Weights of a small GPT-style language model, trained from scratch on English Wikipedia: no biases in attention or MLP.
Each number is 50 + 15 x the weight over its row's rms, rounded and kept within 0 to 99. Layers, rows and columns count from 0. The size before them is the row's rms in percent of the matrix's.

# layer 4 MLP down, 128x320, rms 0.218, rows 0-80, columns 40-79
099:61 71 64 50 47 65 41 32 75 12 64 40 60 45 35 53 64 62 74 32 33 47 54 30 64 67 38 46 64 66 47 58 51 44 62 64 59 31 47 43
104:66 52 57 68 61 52 28 43 28 55 62 27 50 26 27 61 44 79 77 64 40 86 45 36 37 64 34 16 42 43 66 45 50 39 49 36 45 44 58 41
095:50 53 67 49 61 66 63 19 55 33 35 47 83 55 65 67 68 43 59 54 39 54 39 49 59 60 65 36 45 42 37 53 33 32 44 55 55 18 39 47
097:37 59 48 34 50 69 51 33 70 61 28 73 47 60 43 42 41 51 42 73 98 64 41 36 65 31 56 71 28 33 67 45 67 67 43 37 67 71 43 71
106:56 46 60 20 41 53 43 46 59 50 48 40 30 48 28 51 57 56 94 64 30 30 31 35 55 49 41 42 67 61 64 41 54 48 72 62 59 55 59 61
102:41 56 55 37 53 04 63 62 46 47 47 52 57 65 75 50 50 29 78 35 61 69 65 33 55 27 51 46 54 31 59 75 45 64 42 36 64 57 32 48
095:50 36 46 49 30 56 44 49 40 53 52 56 75 46 47 36 73 28 34 67 69 50 30 37 69 25 21 16 43 55 48 35 44 76 48 61 18 43 42 45
097:46 35 41 49 54 52 48 55 52 16 60 46 39 52 40 51 63 40 32 47 95 70 66 58 33 62 39 55 50 51 72 08 48 87 34 70 56 39 17 63
104:32 41 29 55 60 56 28 56 57 59 46 43 58 69 70 52 70 51 40 29 62 71 66 49 56 60 66 38 48 35 85 47 42 56 59 68 58 39 62 33
100:44 22 43 64 56 43 35 53 27 66 33 30 37 67 34 50 61 38 49 52 67 30 69 38 53 34 67 73 39 45 55 43 52 68 53 36 34 85 43 42
091:35 48 51 31 74 56 36 58 33 49 53 50 33 48 62 42 48 30 36 32 66 48 25 67 43 73 45 45 70 35 29 83 44 52 35 25 73 70 42 48
104:47 34 34 27 42 45 39 56 57 50 54 34 60 58 34 57 72 65 36 35 53 58 55 48 48 45 33 53 65 42 31 31 56 43 39 43 36 26 20 73
095:45 46 44 67 38 74 79 68 55 40 67 41 43 36 59 49 61 60 40 44 40 08 72 53 53 46 68 20 26 24 40 65 41 24 42 57 27 42 50 65
085:38 55 36 71 37 60 63 63 48 53 41 45 44 46 44 53 55 58 67 67 54 38 47 43 49 36 42 46 61 44 47 65 78 28 51 45 54 41 58 52
103:28 45 55 31 53 32 34 25 20 50 72 44 48 48 39 26 22 41 43 46 40 61 62 29 37 50 43 42 61 39 56 45 62 79 68 23 12 57 51 62
101:61 60 59 53 56 37 50 67 54 36 58 60 60 41 59 46 46 54 21 38 34 74 22 71 41 48 59 39 44 54 48 34 47 82 30 39 42 75 37 53
097:57 44 34 68 39 51 49 51 24 60 48 59 54 67 68 60 49 50 57 36 82 58 62 52 33 50 43 38 78 52 76 51 50 52 50 36 21 65 55 58
098:60 81 70 46 55 40 66 69 18 62 71 47 47 39 47 64 47 23 46 33 51 09 46 65 45 58 57 40 44 49 79 32 44 30 43 67 68 62 57 60
100:37 47 46 28 57 53 56 54 50 75 52 54 31 57 41 52 49 65 46 45 99 49 55 65 67 43 70 78 25 47 88 50 45 66 43 52 47 29 49 86
094:47 30 39 28 35 45 30 74 38 64 52 61 72 37 32 68 57 63 38 43 40 61 56 61 59 99 29 57 25 58 41 45 49 64 27 52 40 60 59 47
099:29 44 38 39 41 56 49 57 34 60 54 54 46 61 54 53 29 65 52 58 58 28 35 46 67 53 42 42 54 45 64 55 39 46 35 39 66 28 36 53
095:37 16 53 59 45 54 30 26 32 60 28 64 50 32 63 32 53 66 45 55 48 42 63 39 60 35 54 58 34 58 68 64 39 91 36 29 61 39 43 56
104:41 48 27 48 29 59 30 39 50 50 27 47 28 48 49 53 52 47 16 82 50 35 42 31 58 48 76 52 53 32 71 47 60 76 45 43 52 48 35 44
102:48 55 59 81 49 70 43 57 53 74 21 55 43 51 36 48 39 44 79 46 53 35 22 55 43 58 60 47 35 52 52 84 55 62 27 54 16 58 33 65
087:44 48 32 73 55 73 26 37 36 72 36 38 63 77 47 39 48 44 53 63 46 52 49 57 71 60 40 57 46 45 40 28 37 40 76 44 34 24 38 26
099:54 69 59 77 67 44 60 63 66 47 54 58 46 59 70 47 49 79 55 63 49 63 39 64 37 50 70 33 68 72 22 57 36 76 56 52 40 61 56 57
110:22 34 40 36 45 42 00 39 35 18 30 48 68 57 37 32 71 36 34 28 56 51 37 45 56 33 25 55 42 37 56 35 46 61 51 43 35 51 80 66
100:37 35 50 23 57 30 35 70 17 54 49 42 71 72 81 40 46 19 74 41 40 80 49 73 62 28 38 30 45 36 48 61 62 40 44 53 41 62 63 42
101:54 54 46 46 46 38 36 71 19 83 46 74 41 41 28 46 26 34 74 40 40 43 58 45 61 67 70 41 51 57 46 83 50 49 69 53 25 63 61 42
090:48 33 39 13 66 38 45 21 48 42 53 46 70 55 56 54 79 30 63 66 83 56 62 58 46 71 44 51 45 56 67 61 48 69 48 61 47 51 38 23
104:41 48 55 60 45 55 52 55 52 51 30 46 56 40 33 43 74 41 61 58 51 64 59 55 62 59 29 55 21 65 61 41 76 45 47 52 52 36 43 56
101:53 66 49 48 47 57 65 40 27 42 52 58 44 63 44 77 44 44 32 58 40 49 47 45 60 61 12 49 28 77 25 44 47 57 45 54 26 52 43 45
096:61 66 62 45 56 16 49 60 33 53 51 62 46 45 53 69 38 64 62 90 34 57 55 72 37 48 33 56 74 49 35 34 53 70 24 84 59 55 50 61
096:57 39 47 53 50 42 30 51 55 41 72 64 37 44 28 56 09 49 29 59 33 08 60 59 40 59 22 49 38 37 51 39 51 61 31 45 76 49 67 45
112:52 42 57 61 40 66 68 55 92 45 47 46 42 29 13 54 56 51 64 28 69 51 61 52 38 79 51 35 46 62 70 43 50 50 38 72 53 45 48 79
099:62 39 51 64 36 53 82 45 56 30 55 37 44 50 56 62 34 40 33 58 47 50 51 63 30 49 43 96 26 55 54 41 10 35 63 23 51 50 44 58
100:59 44 49 54 65 51 18 51 69 64 79 68 54 28 18 74 49 62 46 28 50 39 60 58 23 53 63 60 69 32 39 62 43 75 26 50 38 50 60 53
104:49 39 49 70 34 60 54 48 58 46 57 62 57 56 87 62 49 63 28 64 48 72 78 57 49 75 51 63 44 41 68 77 64 84 74 82 60 40 63 53
102:62 71 71 58 64 27 55 52 54 47 41 48 48 43 56 49 49 25 38 40 67 26 56 52 69 41 36 53 62 60 47 34 87 59 59 40 60 72 31 80
103:62 70 65 00 58 79 39 70 63 62 89 39 50 53 24 38 60 33 49 71 50 43 22 75 29 65 42 33 72 73 64 68 62 54 41 64 55 53 37 54
092:64 55 79 45 68 71 46 45 24 72 63 76 55 34 36 67 51 66 50 20 50 59 53 39 30 39 50 45 75 60 43 64 58 87 61 39 33 76 53 40
103:58 55 77 39 65 66 65 57 39 74 46 87 22 31 56 38 61 60 51 50 45 29 30 43 29 18 51 54 38 53 55 21 37 66 79 48 47 59 57 59
108:39 34 40 58 44 16 46 17 86 63 60 48 56 42 48 41 76 56 65 36 16 30 56 36 36 67 78 43 47 33 41 60 28 52 50 43 27 35 32 45
097:50 39 40 39 57 68 51 49 46 68 54 42 67 47 53 35 52 63 63 32 63 56 37 46 61 26 52 83 49 46 49 77 38 31 32 32 43 55 19 58
104:66 79 52 46 51 57 61 29 39 37 67 28 35 18 53 46 41 28 52 53 66 31 58 59 44 51 75 72 65 60 38 54 43 54 68 62 46 65 54 54
099:57 40 56 11 44 44 50 55 50 67 68 38 30 53 52 53 38 58 56 53 69 44 62 54 67 45 73 51 58 39 51 55 37 44 43 70 53 72 35 11
100:38 52 47 36 50 60 32 69 43 29 54 68 26 56 39 41 65 85 32 08 57 42 32 38 50 77 41 69 32 41 72 35 70 70 57 51 24 55 35 78
094:58 22 46 52 38 33 44 38 53 51 43 36 38 64 49 45 50 51 44 61 30 48 36 30 46 40 52 51 51 47 67 83 59 73 44 62 78 34 50 62
102:36 65 61 41 62 54 31 41 46 63 50 56 70 47 24 58 30 14 36 57 48 90 49 44 47 29 72 61 55 56 57 68 56 61 53 51 69 53 35 53
102:49 65 43 62 40 56 50 29 84 75 49 44 66 40 43 60 55 50 53 41 66 29 44 44 48 52 52 77 42 53 26 77 69 44 49 38 44 56 40 48
098:46 76 58 46 53 37 24 68 53 37 75 71 33 50 26 34 51 65 67 62 33 50 41 63 54 37 58 43 32 47 38 43 57 50 74 73 50 30 69 85
099:44 62 67 62 21 47 22 69 42 48 72 09 59 62 67 63 68 58 46 20 53 19 67 51 81 64 69 66 58 26 49 75 48 37 44 75 64 36 39 46
105:42 38 46 65 57 43 40 58 71 48 38 45 49 43 50 93 60 38 21 57 41 46 56 37 64 34 59 63 40 65 37 54 29 41 59 51 27 44 69 32
097:54 56 54 38 61 48 66 54 74 28 39 65 33 65 40 62 49 42 30 65 59 92 45 52 67 71 58 40 46 26 44 53 33 59 42 52 61 44 17 59
098:52 49 32 43 50 54 29 48 59 60 47 55 38 66 63 55 61 70 63 24 61 72 54 62 36 50 43 48 44 55 38 43 63 57 40 73 69 52 75 45
099:68 63 56 23 60 55 54 43 41 51 37 40 36 46 56 48 53 44 68 74 58 43 49 47 15 63 83 46 66 43 46 66 68 46 60 63 61 74 62 49
098:58 63 54 41 64 55 34 72 61 43 65 51 63 59 60 71 59 28 38 39 42 59 92 52 63 48 54 41 63 54 52 63 45 63 69 51 51 70 09 61
109:53 50 50 29 67 39 61 56 35 52 71 70 42 54 35 48 59 27 61 32 43 66 91 67 34 54 49 26 47 33 57 41 35 57 15 61 68 37 54 03
102:34 54 49 28 53 59 37 29 59 35 56 31 63 41 37 48 63 31 34 54 39 53 66 52 57 29 57 68 51 61 57 49 78 25 20 41 34 50 48 29
100:38 18 22 54 32 49 54 64 42 58 47 59 59 49 33 61 54 65 53 43 67 26 49 45 66 50 41 74 46 44 58 35 66 42 63 41 50 47 75 31
089:52 29 49 56 58 47 49 53 35 34 64 33 53 43 46 45 42 57 40 59 38 59 51 75 51 64 41 51 54 70 40 55 61 62 70 75 46 51 39 63
097:50 30 40 49 51 19 58 52 58 54 45 80 71 61 68 86 81 73 80 54 40 35 52 33 61 51 41 66 61 44 23 86 74 73 63 60 53 80 33 26
105:63 69 55 55 79 56 51 62 46 71 47 69 53 41 43 78 37 50 30 47 47 68 36 57 42 57 59 80 67 43 52 72 53 47 56 63 40 62 68 59
101:58 57 70 56 47 69 49 70 55 23 47 83 48 33 29 45 54 66 56 78 53 46 32 43 46 64 54 82 70 55 51 35 54 44 41 42 56 56 64 40
089:55 41 43 46 32 70 47 23 57 72 52 78 41 51 49 43 21 73 50 76 44 20 62 67 57 32 49 27 34 33 35 45 37 48 61 63 78 39 43 71
106:29 40 32 19 28 42 57 57 31 53 44 53 55 65 56 26 32 78 54 36 24 50 85 26 85 51 25 55 29 42 39 38 57 55 46 51 40 36 54 61
093:47 32 50 31 33 54 56 73 59 13 43 44 69 37 44 58 54 50 43 53 66 48 35 56 39 36 82 79 36 54 57 97 42 68 32 51 74 44 34 52
102:74 65 65 50 61 51 61 63 63 57 54 56 66 36 26 75 44 41 71 35 67 51 56 72 48 66 54 40 43 78 55 23 57 35 48 86 39 55 76 48
104:56 60 52 67 34 43 61 48 18 33 51 50 55 55 72 50 40 42 55 56 31 60 23 41 55 69 44 33 53 59 51 64 41 47 50 57 51 52 36 48
096:61 49 58 66 49 59 40 68 33 79 47 58 62 45 27 56 80 63 36 53 26 44 86 40 29 36 42 56 32 26 60 48 40 74 54 48 47 71 42 44
104:44 19 57 47 58 36 41 34 33 25 38 57 60 53 78 29 42 65 57 77 63 56 72 43 57 39 77 51 54 41 35 58 67 26 00 52 45 53 62 62
096:54 31 64 42 55 33 54 72 28 38 59 77 61 40 35 58 56 34 64 73 39 34 45 48 37 41 44 56 78 62 53 34 72 25 46 38 47 52 69 47
099:46 42 58 32 46 47 40 45 23 84 66 60 73 43 68 41 71 58 53 58 28 48 50 47 60 54 31 70 75 29 57 61 40 64 89 39 56 30 53 51
102:44 42 33 55 33 56 43 41 51 76 53 36 55 66 19 50 44 70 62 44 43 39 42 28 50 58 63 62 44 46 18 61 30 19 86 41 46 43 40 11
089:71 48 63 45 68 61 45 11 59 48 65 40 18 24 53 77 50 55 51 13 39 62 74 71 54 49 39 49 44 51 74 81 56 47 65 61 68 78 19 62
104:42 36 49 36 39 38 36 70 60 53 46 69 47 47 51 41 49 73 56 72 46 52 30 74 36 86 64 42 49 58 61 54 03 60 48 34 53 45 39 53
090:47 35 53 20 81 17 50 30 53 30 43 41 56 39 34 56 54 40 37 27 48 67 55 47 43 50 39 43 68 31 51 36 63 55 40 61 59 37 37 85
100:43 34 44 49 47 38 36 21 65 72 15 56 60 74 55 53 52 40 74 82 55 31 15 44 71 93 53 33 62 57 24 74 67 41 62 56 54 41 40 88
107:57 61 51 45 32 18 31 54 51 47 24 64 58 56 75 59 49 35 50 24 15 77 58 64 59 81 44 33 33 17 55 49 65 29 43 68 61 66 57 55
103:37 46 31 18 46 49 52 42 62 58 57 45 43 49 53 26 14 55 27 73 69 43 43 50 47 41 72 58 59 79 75 69 46 71 76 54 49 47 62 70
104:57 72 49 48 58 57 57 30 23 55 53 50 45 49 51 28 39 51 85 66 40 57 39 28 46 67 51 30 39 66 53 46 70 52 42 69 51 64 08 68